From a checkpoint of a small transformer trained on Wikipedia: MLP 768 ReLU, 5854 steps.
Each number is 128 + 32 x the weight over its row's rms, rounded and kept within 0 to 255. Layers, rows and columns count from 0. Numbers have three digits each. The size before them is the row's rms in percent of the matrix's.

# layer 2 MLP down (transposed), 768x192, rms 0.0561, rows 40-112, columns 0-95
089:142153108143160170116098094141082142144160119097136120124098031115110145178128151108090147180116103112134144140189095136099086147130112103150164142091138157135068131158134138089160127111116165084133163123102112156123110064146090126161116112155106114126178167126124126134177169108096087168
100:073111131171137140120107077168137133082178126131155085156077132125160134195073136185169162106166171106143103172084119137150113095045137140091134108158119149096198140098045131137106154175114183172148095162114129081135098154130143139167167148140169157105161179116123163149086147118132103101
110:140046057174086169139118144092169108137126085120134080167115141178081142171120137151136120151178166114079061167164132089115195126150140113137086137125126117137110143088146153147177145104149069170107093144126091135162148164150085144103091086090173130101108100084172106128137051113124118148
104:155156111118186084081127155113090149176082122116143153172065094145138137116099126168057129174129116130167033119108074119141149079149098078118121157092094115113063105171120132094096137071145142144149082121129110163121145075086110168129189140099118127180117119128113106167125119117116105123
101:110090129086100130112099029123109130065126093153093125124120142104131078143088119122097165097136070183174123170113158129139189152129163142134158131077169157114178056116160128098140098127153161140129144119095195123063121102130177109154102153109110105078071131076121077131107116082125149102
100:164136132101160114191105139137130104148152161067162104123091122109108144096096060157186145124136120179060108173140118139110054129143145074134156092113154105100161177112131123167140121212103134045132104159116082156150060116117091207091131130140063095128123116196086186157083099132062125093
091:180150128115123121154140137163121161114175144133106165155154181119085149069140127160152131085149182165167093065129150174162184165119092157077119082136125139135079110124191109205098127077129176120154145153188169137102152071109140148097107153080140114179110181121149154109114087101150160121
111:158130191122118101138105086065114123129105125096178144166114142125111079108197120110088161160085069145102129093148169169189115115114148129159084134151083160113161109102157107172111165135065146119112144167127138119136100162140188133113147180127108140145104111157080086136109131116170164104
119:180133108152119147215142142144151182093174115111132157120160173118132130119153093191054162167126173098096159100094134139123133062107145071151127071123099142101109098147134116075115136121162106114130156120174173131175088155139136090063117125155101148084140130131122123087157127101138096086
089:136107140162137129109114114044173185124111122131164182126066158102162105134119155160165126133153121099151093106144132129096131099165102127131149116125144161137078080136161158128129130129074100118122116118159185136113124177175099102080137155139100125133166161150103154142146140192133161148
113:114103186149098176217189061149159098058134170154139134119115135103159188128098155154179142172164094110154122159158142150157163142192102203134112107133152156138083069073172147136096036195123091121143089128101028086137125164119160117144157098102120116163126156166144117177112092099077152157
093:080133162103058156159172086159091100139155132065128083085108157095130168059150152159166095168108077128130075173169080102132139118104147149048149149163118175087070070098170138100170082125125130098073125077106125165098082155106138112095131169119161148098160073144126192143107100146108099119
111:131152137177105109113108139077125145114113144151132078095160108058136128150193164107122155129130102121141166100101131077087160095180194134102056105056109102109096141135176146125130172105129140129131129127120116107168114124132122140092040114093104137049104151123099069100147143100105110159
089:120124122162139144138104121079181120137137101104111149169150180111126071156120165103084101198195173119143180168134138150112180117126036126175070133092070151120106128195133190109105121151138100130123151132114150119101141130134088187123127114119134149108082068117141153127097145134134059132
108:091123094092104133134103131131171124231140109090160098204083166161141093100062125082144147163150151136146102118110175117164092139101186046101122127082083197160132123132108130118116154142166065178163163102148142142153130121068097067095114173195130133106124060123100136058116077165131139147
098:111102173099132140176120083146127129111133153087185143166140202110076124164121139113106120079111084118126141098221098111148123102121103188163136149142049125146130093165173110192144090174124092111135161164139113128124148134129191153130129144132142115167108098091115135127142153106092118125
101:161134109155163135155125117183075102120146139074152119147181156101165099096129160141157175126128103181097067106147095094104086118129139086155134125174184141057126169126123105158132161166069113118152167130124167125143128099133104109133146100136147145079040160110133102139151149160166150179
108:160093118125151130107139098143130128136151136102144162166188214135113125165121174056091144107169139143129151173074114117148134120151127177082134069170117058146126134069163118151125079149130158136144162149149103159055131139112156133085174179134146152157130137152156136169122163127073142110
123:117087146107107170188089172140109064088181108146158158082113171104124150146145148198084089135123114083149107191144135145122134147185174122122114090106153137057093151110164136087163058177190099121133114066075121141181086154102130121136130044165063140173120068113116107088145120104158081082
087:178157108171140108122133117167099153167198141126115148156158095107161155124080151135125116089135165142126160148121068110078169061125084146152171164159134125160103067143145136199101084151159166107113155081109140119105150123119117140169159103102090077167093130169051125114141101142115100171
095:088091172150153104173127070105105112132173114119127148078130163103112098146094145171170089107167127137119094133094120165137143134096141111194086084119174137123185131165111068157130149125100123125203075118111159091127140089145115132161057105173136122114152145101057106227124117128099156096
093:122196094129087119082114124087097084138087155087188097114105116160095093101174147078100144060138114098089144178097112147087088099142130111127183135146128156130117131111125087178143144092160129096169077156149066149097104142170144118123170056075075108160112108118135071119135109114104104130
122:146154116132122139085119124116166140127101098132124140140112115189134117153168113124177127144101106118149136114167071095138088094136119197188147131127153134156115107126175106085104125125069084119184106123097140076126141164172138142108084067171167124130126091099174105178109181158164141141
100:130112162163111121170147190136133146146120133112094111169189224115142103135116142067099137100107131144146189106135115106146045138124079175137137103154073127126128161162103129139087163131116101126088168165114138124182093177172142113130078124143100135113145105096153125138132119104166168184
104:126177103088141118125107173141147130148112161134105088120143162089103158193099113065051111135106159104182170108185073178132097146099130142127075143118181109153197131077107123131117124161116152158120120171179130153117120159110112109150129053095162130088080139079108133088110090110111165093
094:137144148176144150101145098130181125146143107133193143104081112113122080102141178163111088068144133134162118155143097067127151156110123167140200152168118075138152109114101088054137095170114113113123119168101054126192196127137112089176156124109179111100132137124093063117104155131136122145
088:150117130172135123104111149151143114131139135071193090053106042234119113093110112107151113132142096155178087129167122113113115131151126138168081117142122139075158127126169164112139111161095127144181168185127115171059150175191105119177172171106184046156129106184111164111148071130146122127
110:152120174162147156127157150126159166126128148126140131132122152118126113093108131140103144101143147176161092128127118175138108149121210059156153076151131084147112159093069072139168115162137092143123156161147114122174137153118107111115090099155090117108153115110164159189097114107130122134
089:195102112107172171112061147112105091137145161117102097131123174094145152134161116137076156148117171151215160162132122093124145180128108146157147124147154131156121124094103125084121122149144129126135207127095074194125168100129077111142083111163128120137126205113173075082106071116086185136
089:126133129151127132111121105082184148090115157172160159091070162153130108122184154106156181119172110211164120134148147160136163123076134147117117128211057129079134192149139122114206152134155154126149164118121154156118074135118107154154158137162098164147152107113134081096121116124201077182
103:130167096113120134142184099182147134105132086125188092154141173080148159102075062165102125075120093159179101155075146161123124135117107134131156179134202113094121093169102124151102099153154121155087099197091158161132120150092158080176117102111074066139089154088102115148096123155164208095
095:139151124096036131114165126158069138128157116129120097165113146062115116195149100116132154110120133088123106086113180106159120044140166118099116089144147093152113131114122116110113119086139116118156039100139096155147131138151058163114130128124155099098097126128117166116158081068126140136
084:118109160222090147136125103167144145128113115125125116131125093106090137159120084066143105138177102120137095170086111191125110127134100145127117122075168124130088157140170108145161096125180127139079092096174181159103144197152131045183118043174105130119130126114070095110197138171181155167
106:167098143098156112131126053151128095116181160072172113222104176063103133133110150120150128111201161149141130154156155148132148110088125098122152129075102132135062082139159186109129106150071138159144120142137084165128121122131098066115140117161174190138091146142122112155171075149105140126
098:154093148094194130084125102087137100117104114091101151141164134127071109075096126150140107162152132151147149156128187127145137127090133095097108104099127196113162182170186103141097123163166118102133140117147164119104147068145146149097123120086139194149165098118116122119121154052155175161
106:111086087200115118108116126139138111155119155134125172095093109108067164167146116159170143169130137159094126113165127104133103136065107155131075089121118177187123141161102152188092197148104088137094117152081070158143131144108135138083143220152172110150159120090065147169096156111163197063
106:125148152123107073139134128155140117158116072079156120113176138100114112130053189144107137139131083119134128153129205131138136181108196143149106113129100182122121136146126176085105106079104055084135108072199085126170104170183138114170142086131214144128141102164154067169144138187109126145
094:138128154108188089083098100099170125177084108157066137134127162091069114112205175123144097128110108104124110103086134131136096150134163149101088135155124158155101127080110166101128111203138192141135134104149158177172181094224108127142141094153137142096131101128138144110109135148127131153
104:141145157112090120123120107129159073139127129127126158162192107156157158115082106113139142105153163123189143168142105113150074132165061154109145133128166128077131120196101085153142201090158108089189169127116141113156145119157152127148177071130129094131129119096102083108206160094111120126
097:101145051141136152118142030146184082107141159153132133173103131170137135110115087148192131121139141104112102129098115120141133123160134154078098114172143150127146130126101128126127134152124094129202041143146104051133132105106133170118151125100129143078159065120143168130065101112108146149
097:098118157095232202120091145142147162092145136162200139164108121138113128183106167143159080178076078083132145097124104107112066140126082099039137085097113135136119162130098080151102146109127112121136173141143118155111184065125099119109146125151175107141150089164101140195152119166163070094
096:130153145139132162190151074108128082146130123111086133079093133142165111170185160146107143094116126124130113134117107094177148205125135168219076120213116132143153070101103133122092101109081092083130157120171109122121108139172130155108097106041147078152158123132152153127060137109129134125
101:120091151150159120143179108138133132117096107151112062142110082164143104197182139093100137118103082107071180154141073115133142067153154126081135110145101123119117095144150142121158091063188131084144104183050124099120164114127192133091209149128127114133157129137100157108087117106194083080
108:128127113103182149145129167152118123143097166173130119043107169147178150131039158084150187123164179095122101072143116130118109132091203165119139067082143077059171160099142066225188142152095152071126156131175132138115144157137116149065145106140113070126119156152137112053127181170134125133
087:100106125128206182117141120090110128193132095125135090104073148054138135120143143159106096087176148136108129134105108142169132048198164127074142070105066107083105135058082132138127135121153114110147135151090153147141135097165122184108095110136211108145125102106180137156161172103137146129
094:182112110188133107128186138130139144096097114104085154094175122108104170146170118156114104142153138071067136183193129131064157154115117121194086176123136189112203070120125098140130141158158092140158147095105148161157127198135124157107143139151146188137124123096140115132104054093197136096
093:171166136121118178146171100071179139122131160155148137046187123163100089152152156144160057094112100138153125088123121105091115086112178074137139105145129085040195140182197163133178154185121127131089139153126198145083231152111116123122123099097188164096098147123155164090137099139069124185
095:167148117122063127143164123172090166078134103089128177113146115112105195100145165098172137145143084098099166151089087076145120169153145153091151073127154094162110145105088101120080060172125136090074135163151105202124171105204180131197104108152138158150116148139124106097145124103176122142
092:149055138108141142142116123145125119106090139127143058095147126110158174183122127142142164091217124132109090100137103165161058070101177118176143090132137100164108080092100152136120133146134112107094146138171137151216130074153054113154150134134115155062145124100111105144105161100133122129
090:142154144105114142138105123144107102165123142103138115117153079061098131142093066118055120125141109077109190110127192142103140178093152117121118126167158062127088056101086086142118164103137167135158131185082174190141172150125139195131200101075101113135166088103132119130159136164183152070
102:142091135134173110088220128139188121135123141122122128124114150129106120095106143112160121100121125102115138128091130080092187170150114113130130071184141159154160110088109137108140170183173205150138107151075096115130150140144068145092146145150054122155178112153127161130117138071100106101
115:169144105124089122172135110187106111094117105054066140090148121136163149167169157079065098140145147215146111170103170177161111128125151206169157140076201128119080141136164147151108113066155170178119067101185113130164171108106163171143114134100108093136141127104117122125154109129091125074
123:185119153098130132109140125113096120094129191176112147116122146069171117151162169108089144118100137086117121121102118125160157124118132112155120114121149119105124096134186177109084178100108154091032101126101154156142112137107167071097123118112165143139061160089070118124116136139087138153
106:125150154171108178136157103119184093099110111103160130138133127101164157134101139092125147135122164138157094079163180143171071117123185127088077087070139144158132115111128105136121166076121188187106091137090188216167131168099115168127125063122082120101133111092119092114111089081135174131
096:128098074085077127110115150061132148171122068123107149112158183093121123144140178155159105131174160089191165141085137082129073072138144116117115129133100114128108179082137170111108184137120182116132063157121115074148150130096058102100135170109102117114148106110136127134120119167115094071
096:107172140118164127176131090141120134137176125103121178153156151120116065098129122121082185139157152112165123162148124087145123137089140123157131131129125095139149129124123157144080171151202126160066137089118131151110159130195102133151160101175134089070122149157147045072156102115145140144
108:167106151135151123083127166110096141146123098146118096075124130093097153153152134118101115099115099135164144130145099150140066105128126134151153094150214061163146102109200058159116170117170106104132116130115137113118142114124064168204113118134115117148133141161175124108092136145096134091
096:157130133142181116074098105124145092041139113090097049115126137151121099145087096153122117154163146098138092168135158133164174128164076054101119106115120086041121164150114124072167154099147065113133123085096133107076125119156142108159074132136116125116177082116198141114158163091154161222
087:085162166113133101107110075106094114119068116124180196076138116070150122142133143150168107107135143164119141106134157157118156135148194092122125157129151176108099161095181142127127129151096134111085172088146127140162174077133108130165121159083134081182148162196068095141176127160086136070
100:155187113187157120095097127124102131140162148131217098118197130074110117157070157179116134152168113150123116153115203098130120104119155119109146165097144126135138107110145174134090175180148187151058099085152100131111140134158170119160111114088188152069139145101063141146119148062157138085
102:180133146139104129111169150145098084118119116153052112117176098176116087091149124135137180168103127158107167088131130185142145110121175093137106146121082064125120103143098144077129139106095122135136134137129146117054157156162166164145121161064098108164102145082126161134038186074147088113
125:074133140121070109146136125154146112105108101131129121145156103097124107216110099116132132044162148089074125173169099157141073081094175144100128140135105184151139080143075089167161131071186149154136145145121122139151130143104153129152139133102142156129176081125135106094168128104167135149
109:116102198094120107145064098081149120161153098207121164127168085119132115158178029092176108105137125160114147097196168193129144128085121127122137101160131162082189085152113159068158085163143183158164119174122095117114111082134180113167088124158163065148124161123157124115164107101140125089
094:139189157095125080090118125123159139164165088113176183160080165114089114116123149135129115070102163103155146125065085170097115076091165166180090110102080117155117148114108120098120151128150099163112095061105121215137077105123134175164128103127172142111144125146129119120170118124138097084
082:133116127191144081133143179076113142068114113119062036076120150098129167077123132126151126112082151181097104161109106115139143110089110159113135096140094125072165103119118142164117183161221192100186113155097121152185111090118129113201163124219080128112123127161139077095084092107134089099
099:107140129127158129092127069101154131124075157130097150125128103178074121162202138102080178132134103109157110151095099150145161132077077070105150192151063130111082135126150132159139112165114114091149117158180168070080113110082157136124143153131105149103148095175141069144061130144093177123
108:140083140131152150071169181141070119136124108066143096139152129120083071106164100123137216111114186132139130155151151138231115138106132145103111151155189050099125130182168143163106129054133152158193106089152123109097127112155097096109083086145109064132107145176139138107051110174135170141
103:158083107141142193171064144160162069179125153093160204088067170138129121141136083136100158058173096082111187115095080122138149093137157156093111167090160113145156151114103160138151112212093184167189187100141097149171124112088097160094134131148188096090186087131160092099133064112126078133
103:189099093165107095173205104133108147131105123105110101176133175108151094212092125180124163142144178190111109118180117137164151169093152107156059112129136115173140134160128082124095109137094102144116145158051136125189140138123124134123147093139110108152141133095126038100132121151074165214
077:104150159098130092138194134155115164055147113073143201149071200174160141117175167194142126106117125092103118137112116087168112166089076110089117052167136125122050102129129123118094077087167142166120166127082173140095131078117119113107143139124152162113112102088110172124084126152070068115
086:176131155090087098123112110039127107167179128141145106182067129114124119137093113138139162095169140160071133153098141101090140155225132099095140115097091160154125149159157115176119130081150133131141118099147143114101110115093093104184151094161160109110099080085092095122109114145166081106
105:134104159058063150178131193112140084129104123145135073116070132206134080143074168138103129128132151126103148122090113010078147118145074124130111144151164164170135150180182130071135137183169125106147125165156161146163155168130164124096176144140181107178120130158066141081165172089124119120
085:140091124137218060113084134136141169136122124111181077152170113123082125112088120115184088107099093155091084105068136167149115090089104153153128118171142162138123113111154077224175158114127117150127091149151089156161103154153133126170161117101139136096167099154158145118126128174149108086
# layer 2 MLP up, 768x192, rms 0.117, rows 41-112, columns 0-95
111:106136086159068083168146068158099096091146114164149133111159165093081123125096154153066141099145088103075124095138092143116135137168088112146104195162148129129079093115139119122167102170116096147093136112125087144129097125137171136099098181100068119150116153132078135156119064136114222142
100:131131125118147163097183103148108148154143106183092127147152103114091096126155117118084122117122107151109220133103111123184094157114125152148147154116081145102120172120156112130119148127139149181089059143125163196122175134142114218111088179077096144159133100105142124120116166142167143130
110:100120148138159156116110139154147159182166119137133121139165146111119111126128157172130182112101140142199122106036115094080204134115192098131086064142054148116153042012093115109116140105151133117133143073108153143156132076154105108099126184112106134101155129119117072087134074095118126133
106:201084148146125112165090127135107159096148077155157136091103126104177155116150143120089113077154060102176124126142088137113186159142130125122198182087163132165169120066165064100086072107130160093091111094105109117116128191114154137151121154096128145098112110155132118072084172101183215149
105:089138139139148188113190141185120171121177087139136113087122113103109115158177166126093125179125157084146081173092124073168135160094099141138166152181142101164135069111132144143116151150104057089145098132183072086159162115144112074156099104140144173115126117130149103166162165107121106102
094:144134144125127093090126098162056116157057115083086166107090077136147098089169147110104135128179116170160123124079139178149151144132144138158184182066045148167131123133112173137164092131111130127113106098094141101130189164135118130188147092100102129152186094138081158095182162131135124146
105:110155123153116126151164095054098158135124103077122134105050058130083149128150131145133187127117193104140097088101147140161128133136076173091127183150121116122162078121134078120159162098184088160110109111165109147117141167176138138134121167111142088136086135157120163088107049165089128118
112:124151162149139138142110124141124179143140179164136118123145166106143082158135096091063157150145120146087136078092105146184100116151133052154147162113166118070142095109157097152123163161155160144054070066093131123137145085116176113073138135071140128162124095189138131071108230160150185143
094:161150114097114099110145155151085079128101132089061081195156146107094172165073179157064102110114147114172090149097135130122108102137158126130068152161127157111135157138055129106121158162111141119084144103116099153101192165079144123078124099119137082126151092097118104175139153092140130121
101:087156094121145177088150069158117112110138183165147082115138167130174141115144120123122162132186171100108094138131203148142144199081123126063146176126112136192092110102139158109123133171152129081139132152194097133097181080078126131177132121145097134107066164195088139163118105147102093141
103:135149066135190109172120162076155151102141130177125156172136106137169096176118110037109146148182139165138155137118152119146067174137112135155157145128144063137118176191123141107148172100120098106144117159181094111142155123109181158151077108147102174118122161088158115126105183113145200129
108:109100114131100167139094092163130157096123157152183140156092127137117164131154118100175118151102132082134170127080139107141131116116112146089106115157065165176096054164198087122129092060160144112118132184143155105154159214175172099095161128067140087131090115107119148116093112132133178107
097:137173094066119142108136142147090155151148137124163094104149122148091132101062127171129134080120122189125139105138106149138105174147116103073147121197166100130135135140085150162128184146113134161136091152131157111157117192113126110103164211142154151156103149153093137141101170102110116161
098:088138188113131123138153116185119128098165158133107132099083099110111079127167141116181111143077140136173149132073125142139160140202139075129073093114177100088118139074114201145117110147128186117114136126112164125151113150132113117128085108159145103093159115117167128160105190102150113113
099:120151086165134170067094087152093185143117123137108108177138010162139089149066137117098109156190096162140104147114133067199150130134083131130166135123152114173113128084071094123175149135142118052082120074157107135188142117090145150143194131141113101107206143094080091133139095128130106138
097:105084115119146120111152114142128135161144112165149146102092105196086156162168169132198142100156132071124148108117099076076159118133117128133112144146135106183111112125161150079090037114135104102136131151142161133188132143105117123102088194123099118138110209066120121226137159153122147158
108:171098122117109156125123066202123130141128135098102111154131175128129157092100132138090116173142170065128083121113154158199122106105072084095165101152181081159195142055144140164072114158121180120096058170196133104142132139105112113145145152135153198101117077121164119139134120105096155165
109:145130144063093142142151141176063126128094134208097084104129107139083138107104113183150057177158132142180131126106092143161189123158127148188129064056124096091109153103168115118146093041152131103193092118147157177134142174116126099158105093122081155095138121151138096159185135156048123125
088:075115130104186145142116121106118035152112109120127126137131109148140134111159129106101144165077128119161069081184147103130118119129104163103109054104168068109115109148159131163118118142147144140185072150159141119131139110105110149130131123104150176117141086165083182148102114115110169126
098:129125112122157135130121144144138098096078162184128072090117139105084203125180108124092149135140157099103069142104084147102171075157209118109160165102070096128108112107167156166110070161099131080099125150168113102124125147079153110113137198106045107114112113194157110102137077066058128159
096:122145137100133173191108148103096169083131136110155092097133149159150134118089163107161144181093150118107116140136138081111134145126080126167133092114200093166143080153155136076154105119095110176141140100148077141197081111153046123026087201187159140142143132137131155164191109148074121157
115:137063175169096085088157124120125088187140116123100123161088107117154128120172084135153129132132086149092160105155087155174141111074136172199130092087170141139144117114171124141134114105116123044187133132116088110129151146179119173192111144151131100080123117113117061158163139150182091153
103:128136091125176135101109095173138123181159187140123126107083074107116127107151157179091118124205162119161093140097154132139138143161156059109117139112160119139139135082154134077136126189070102203178097108132179153133134131119102181108168154088129149167139175140075153119151130130092097086
104:082106138084120169164121119149090118139095119153155106187194126099091164110135171139210116117147138093138148121147086091093197063132103147161121083150114135171184125089116102073113141093131092143133166143080128143162134172133161126141127129119137118141138116092150094120104123151125110106
096:128178133139098117086143106191152102172129189137126097157155202144158133130136111113118074086131127142168170126153106094118185189126132140175084101133134143200134123090093113164087176052118118109101105106140156083110144198154086129151109179143109129142148134138126135196144102117119090137
089:060081110148135154142141067193137162180133095090178131098060116114151114095101156076172079082141151081095094144101070118106079135105097137118168070122153106173185138092133143103152113139173084147122116103127115150078164109128098128160117134124095107062091158127118098188145120139125146096
100:155115217106136097163110209080123105099104166092120138145127123099111162106117101123140141113075108139128178126056113105183127181138147154149202175076171113127097117085142165124130085119117141099122130101166155116176164198111144127102120137101080134147082075117171149132121108111104124128
091:212109106098122149152151124161129127100142125129080135114111051115093065143167069109152055109086104137099163140121142089117154159085185090111125102163160133080147131101121093171050103142104134095057075197165157142139153159106180150144110117120162131121161133110202084095136118106029134126
090:165140098159166077121160164104118132127146103060106143153175113144126146119084103103085158143140116143152129161144077123119136148155115103112093136199096151093129146072078125054132129164137117181152134152138148050149112160127119126122114165083201159123122202098115180131161108117109091113
104:138123119096136079109102151132157115099113103155126091177124099128166087165103116078163102128121189156123220161127148160160087129087098143228148136111125089168134112076142126146110129127051165166130147165115149180187170144124137136154087185125121105073143127177147160119171129097165094093
093:103133144161074086069105151194158196144149145084196149143097108073118153116125153112137108119119115138185100127139115101103113081192173138119148057140128088100084131113095103177162161104110121151191113094161173209129142159121097160093094095137123148111144140132168074106123108107176217116
099:137135096076148113069105105079046139115140134192134101142130183178223078105143199153123155117131114135138137055156139097128147144168158099095141136188099146145163110094080152118125119147069172134158154138141104117215146063101124189076153200111153147131130127159156115140099164105059141076
105:140101181154137114082158119086107103114149126114102197097108056123112078135143058126050112134165168091105122131051122123125123125134108122096149068138146140118122146115112111106141090117104085139118093105129089080119214155111191153132135190134118148160161097132083088118107119152151127101
100:134122141089160147145207118124123161137113099168176038110132142087080147065133141106144138099126166138113138148078115096093109152133120141115110114139111057108095057087079152147186116142168177110099110113139141146116144161117096098096141089070134169086138199113151075163166107153115185081
097:135155098075127156126091155128130140134172184142119067127048130156113118122137213140124130188135038115175099139138160150148165132149179133077075148142208095106148125086130165143107159119115143137139118141108128143125134160114154163143173130141098192126150136096105085147147134124138120127
110:096120146163077135172077117151166144102106117137203098145132132107151117168119128102051158167158105137173151092149117097140216168098174106084135087119117179104119142110101157111128175071149139102136088134162141115167155143122141140161095112093093159170172150132130165116097072193123133102
094:111105150106126149116119123140120105083102061124108110153080141128112104089212116124137137136107120131113152099145123125126126143147108183130126123144077123166099121110145146151138132120157179147140121212136171133097132163118099162136181139080096125136114163131089182139120050152163159154
106:088130100094109114103136109152102200098131180131126103073107173116145159135169196137153151145116098184068182164161073151134109136142133155106129101111183126141143078062180162140123172168149049112128085144130124101142082121107173147118160113119161125139138088093114118127114109159094121108
101:101131076164127125126179087153089152125113128120101062102070161148121093171077087164126020132131160107108116135141096123115116162188090101082160150072131087141147102045121115146091142169139090090160059119195102129100135129086163146184125121118139108132116123152154143137128089091138117138
105:120137153111188174123151110128160179100179110173152076196127122098125137154105134087092164171090127182173106129052090156190076099137138137127107103128144145135195099106090132179082143086168140167173083059157054137147104119092082102130136122117139107105131140093128097157175113088133118131
097:153180140152091126101159087183103186077115174069151150119107093123110160093108143076120057112106121133158137132060158144163153097143162101128180075127121129141104135158109151113143143141134118161167125117120121152081124167126098100098120159135170105070102122098156121135122125190194127125
101:122104154159150135136152134163097139124170125140121105170136149121115129194164068139099128146088154075095151131055116134152137104069178153163122162119101093171128144117125111091129190101139114147108054092189112129147203115145095151099111063150188111101135146128130051129116113120113064128
109:109110122143175109173076131140112129175121138153075168139125147094122155108119095089128130181144189078147121116173117144085158122156139142087178081149152102147134170070086124155099164131156184059072174168171131148142143170101169142089134128101116128121129139109138140115166194146111108106
094:133135171170098080108128128089118153162079153136110095160110094139114062136099149107142168178092109100094189137095093137061135101181121155133142157110150128075063106123140112161125130102165150099139092110095157128096152197130123095155101123178126146120138148124149186090167118111092196170
101:162081053141113162101098113175169137151137153125120103157155127159128135108140155095098087168121132134145163117085132080181150061155106102132165142108137130097128137143124100060151180137174163091084088099191161116144144145143062116149162120054076161123126093104074095087147125141147088090
094:116146151139164124175122117174102119094092102125112153140069089054180132154148139186129123166118139110067119130086139104075094132128117111183131111160111140100157077130172118105128090103143133133126103140052117109150064210166087103161128096147205110094165150139138121164041164121159127093
099:101126153166157111148114156075118105104131097138151105130127126149103106153146145180142156152096191088149116082112174143147141122084137143158097119149089203079159120116115141141143131105164146154159181172124116067061149081105114140113117152084236186078177144118128094156138162137134132138
090:129185150161061075197123151086121101134188139175114144125141098103114031087108122146133092110096161148107083097065136163111156090140148167148103065151127154141106158173114079111115072097083173122129155109161141142125097164074137160134147076107093103109196137117167124166122172112091124141
100:151149107100109135156161088077165132120152106185111097108141111176147129088159140187176140117099133127114134141141093094132143110116179173162117127144086179119160178125141153108131093109139127021084130067122107094085095136130106121154085121161169173124073182126097113119085123135068158177
105:150144110103051108142127066143112114114168100096147060161118120090098171140104151133118123122117122160197145071117116075132211107165108116098114138126166078132117073142135124168139145128190131098124061143181068117172126135113109164140141136152043165136133131032137071148145146089159167087
107:132061165150109147150129139155157102113126107161147147140138114091137161156132177132075122172117171206145103186134139119134089090117076141182118074194163122119105144096162087133110127133155154096131068092166178205079120162097165088122150085125092108141137104113102101159122115147103102143
109:104111113107125174168114103128080212147141115129150148093158127122114150190129152082175107134096077060115157108124159086161073143119161119158098089128128140149057097156154196092094081129147137145107087121170191074136084179141180130117111081078139138121096132089087049126150067115124150097
097:155149164094150173151144116080089162202101082104123178118110153100159135092166134086132110058082166094072141117155168125199139177142151123122140094094097128173084121120083161138147164102101119116151090099070198128160128104112088115145116100181184077074121130135170071109176170139113112154
103:120164169138133095128129152103177190139100153113105101102154137097164170079143144129139113146136121135106162062147098094182156173134170129159162149159065136136129159140100065138126103180100053109126123131154103077104123136088169126138086152158141153143070098141144098189075115064176118105
098:133186090092099108124148125186098135113094135116131188133143169141134121143124130078111137153170110050133140121160087068145120142097121112189110141086095166189044103093102135067127147078129102121118133097088131160133099181141155150109095125105073094079063130052151096137156063152162131097
100:144128141110143137097122140146056197137154129137105110135128207143148082106166112169125099084107152139126118144091131116181079086101146149044123108107137150125052127078139072152156067078151120103112145130089119042141091166097124123166122170111165089108120156128189136203170112095038115100
097:170149131135148118119131102142168156135066129111170072132153133106148158177132169076149159107156090094065087104087154117059109141174106086124117136163076154134194137170144126118120165170050117139133122105224142169143122137101122103187114126159122136131145090131179156137150136155085136095
093:085149142106140092193149148142166178130127123135151137147129128106134130102169117088073107195094168130196108145106104105155147162193134088120162110171122066166142152069106021137071153131183156179118109132158085123116125130145134102132081163186158087110130109109145079151086179101152063181
097:115086119164145109168192120115084202114155135142189108115141127168068061111139157062145083134150116102080163149157119139134138177195093118188097118150148103092076137124123095136172145111114166132087149115103174116100121231091136121068142111063123141113102139134093120136137098141102176150
101:125159118129090127156093094166134167124176106080135102146114077129103092140121177101051141126118119098112177156099112129166091052183184134127074091145116126122176126135077134147088135119156121107137129119101162132190134144118184137126130139120077127126149121151131162103118149051147144108
114:119093095134102190095105122187070189156058103161119166165094137130146132183086178125136164177127149084135147130130077115129140080133120125133201173108137125082128119141113116159189122149174123122154070115120129134085135108087151068098112157124093119170177061079079119126124101175126154068
108:160137130137100199141119115137136121141163111152117119118091088116169185095146111157059133116169126107067102073100146110181154137191152141089177119148093079128213123101167105150099137148147130152104086117164095159144124149080141159114149163128163107129141165084124129120089089130139156115
090:196120116126124118139104167184178130098102050134110115159165138158110173140169129151083112128120108131119143134087137148074166164128096192123079110167132111175140110080120098137179127104142123078148119112134120139103125125135132112133094115139183169051113074055161044100129151097120137132
081:068085128153129130118115106141152126183057155119105088181127208111051103151134116128184076109130113086114138078129158100125152119104098145133127141100116129117065067085139187153102082097142187127122110135095113141042121056118120081101084178133119183070148109114079146119116099145044100102
094:082136160140132098147095143070085153108143125113109108115043076094099074172151137080145198094111084138135159165103075131105143176097108124141086121158088145151125114142126137138146125147207140109131119114117132076136111190142102152132160158126085151128048144138100157163143117074136121128
108:139145108144160175117095101147088165100133087166162083189165106150140140169045156112138095121126083134058125166189133047131151080185128108098119121120111137104132129144142143162107175131155148121098158178168148147158150135086086108123145198123137196175106205140162183163180140153102154100
103:172115084112106122126088094126136073102118119179123181084111155108108133122187111145123171087097111181057147101161078109167193073078080083135111080184138106141115115124093123129137119147073078094197061069152131051093093142131166135134150167071102118035118167131093103111073081106118128131
097:133158171128080107055177111170111122109141111068083110147084110115142109110048099141080115175152133128113107128124131164162169110111099098149152143105075145152111073073121154111147086105131072177125166076150081172115079162146206127133157113165167087104139141080140119081095132202116111162
094:161097159108161161102070123096136095175108120179117066074157083027116163143087106100085084136147108167162102135141158155108182086174167132162158152125091111134187139122135105114188213175113119113151103142128091152173183105123115129155079111080081097121130136141105099107175143124156141128
096:071144084158165110157131202134105154073151134146116080078154087131158132102157108132102121096113107083165160149142083101106152100115142156181090123154207076070151079074095125076112154168097143179158070075089133133163167140152154086082112136041150151123138154192165072138088135153101138131
109:153120114134151116140082122141127151114184099128103107149124089124162159133129143160118105229150114141160107152135115123129159142146092135104100098098155098117127134125106169115075022073165118117156143106143145171162084139127158138098133189125116110108152177118108111116144149067136140173
089:108178140112123160092139109147117116139093113112051157155171136171075080166121134152081136108126145197172116155098156137069148163122141062029113137113085155083116085122145137081064114057106126124159068143133143075056128152159196138084080147141074132114149120138117130091093111096155179075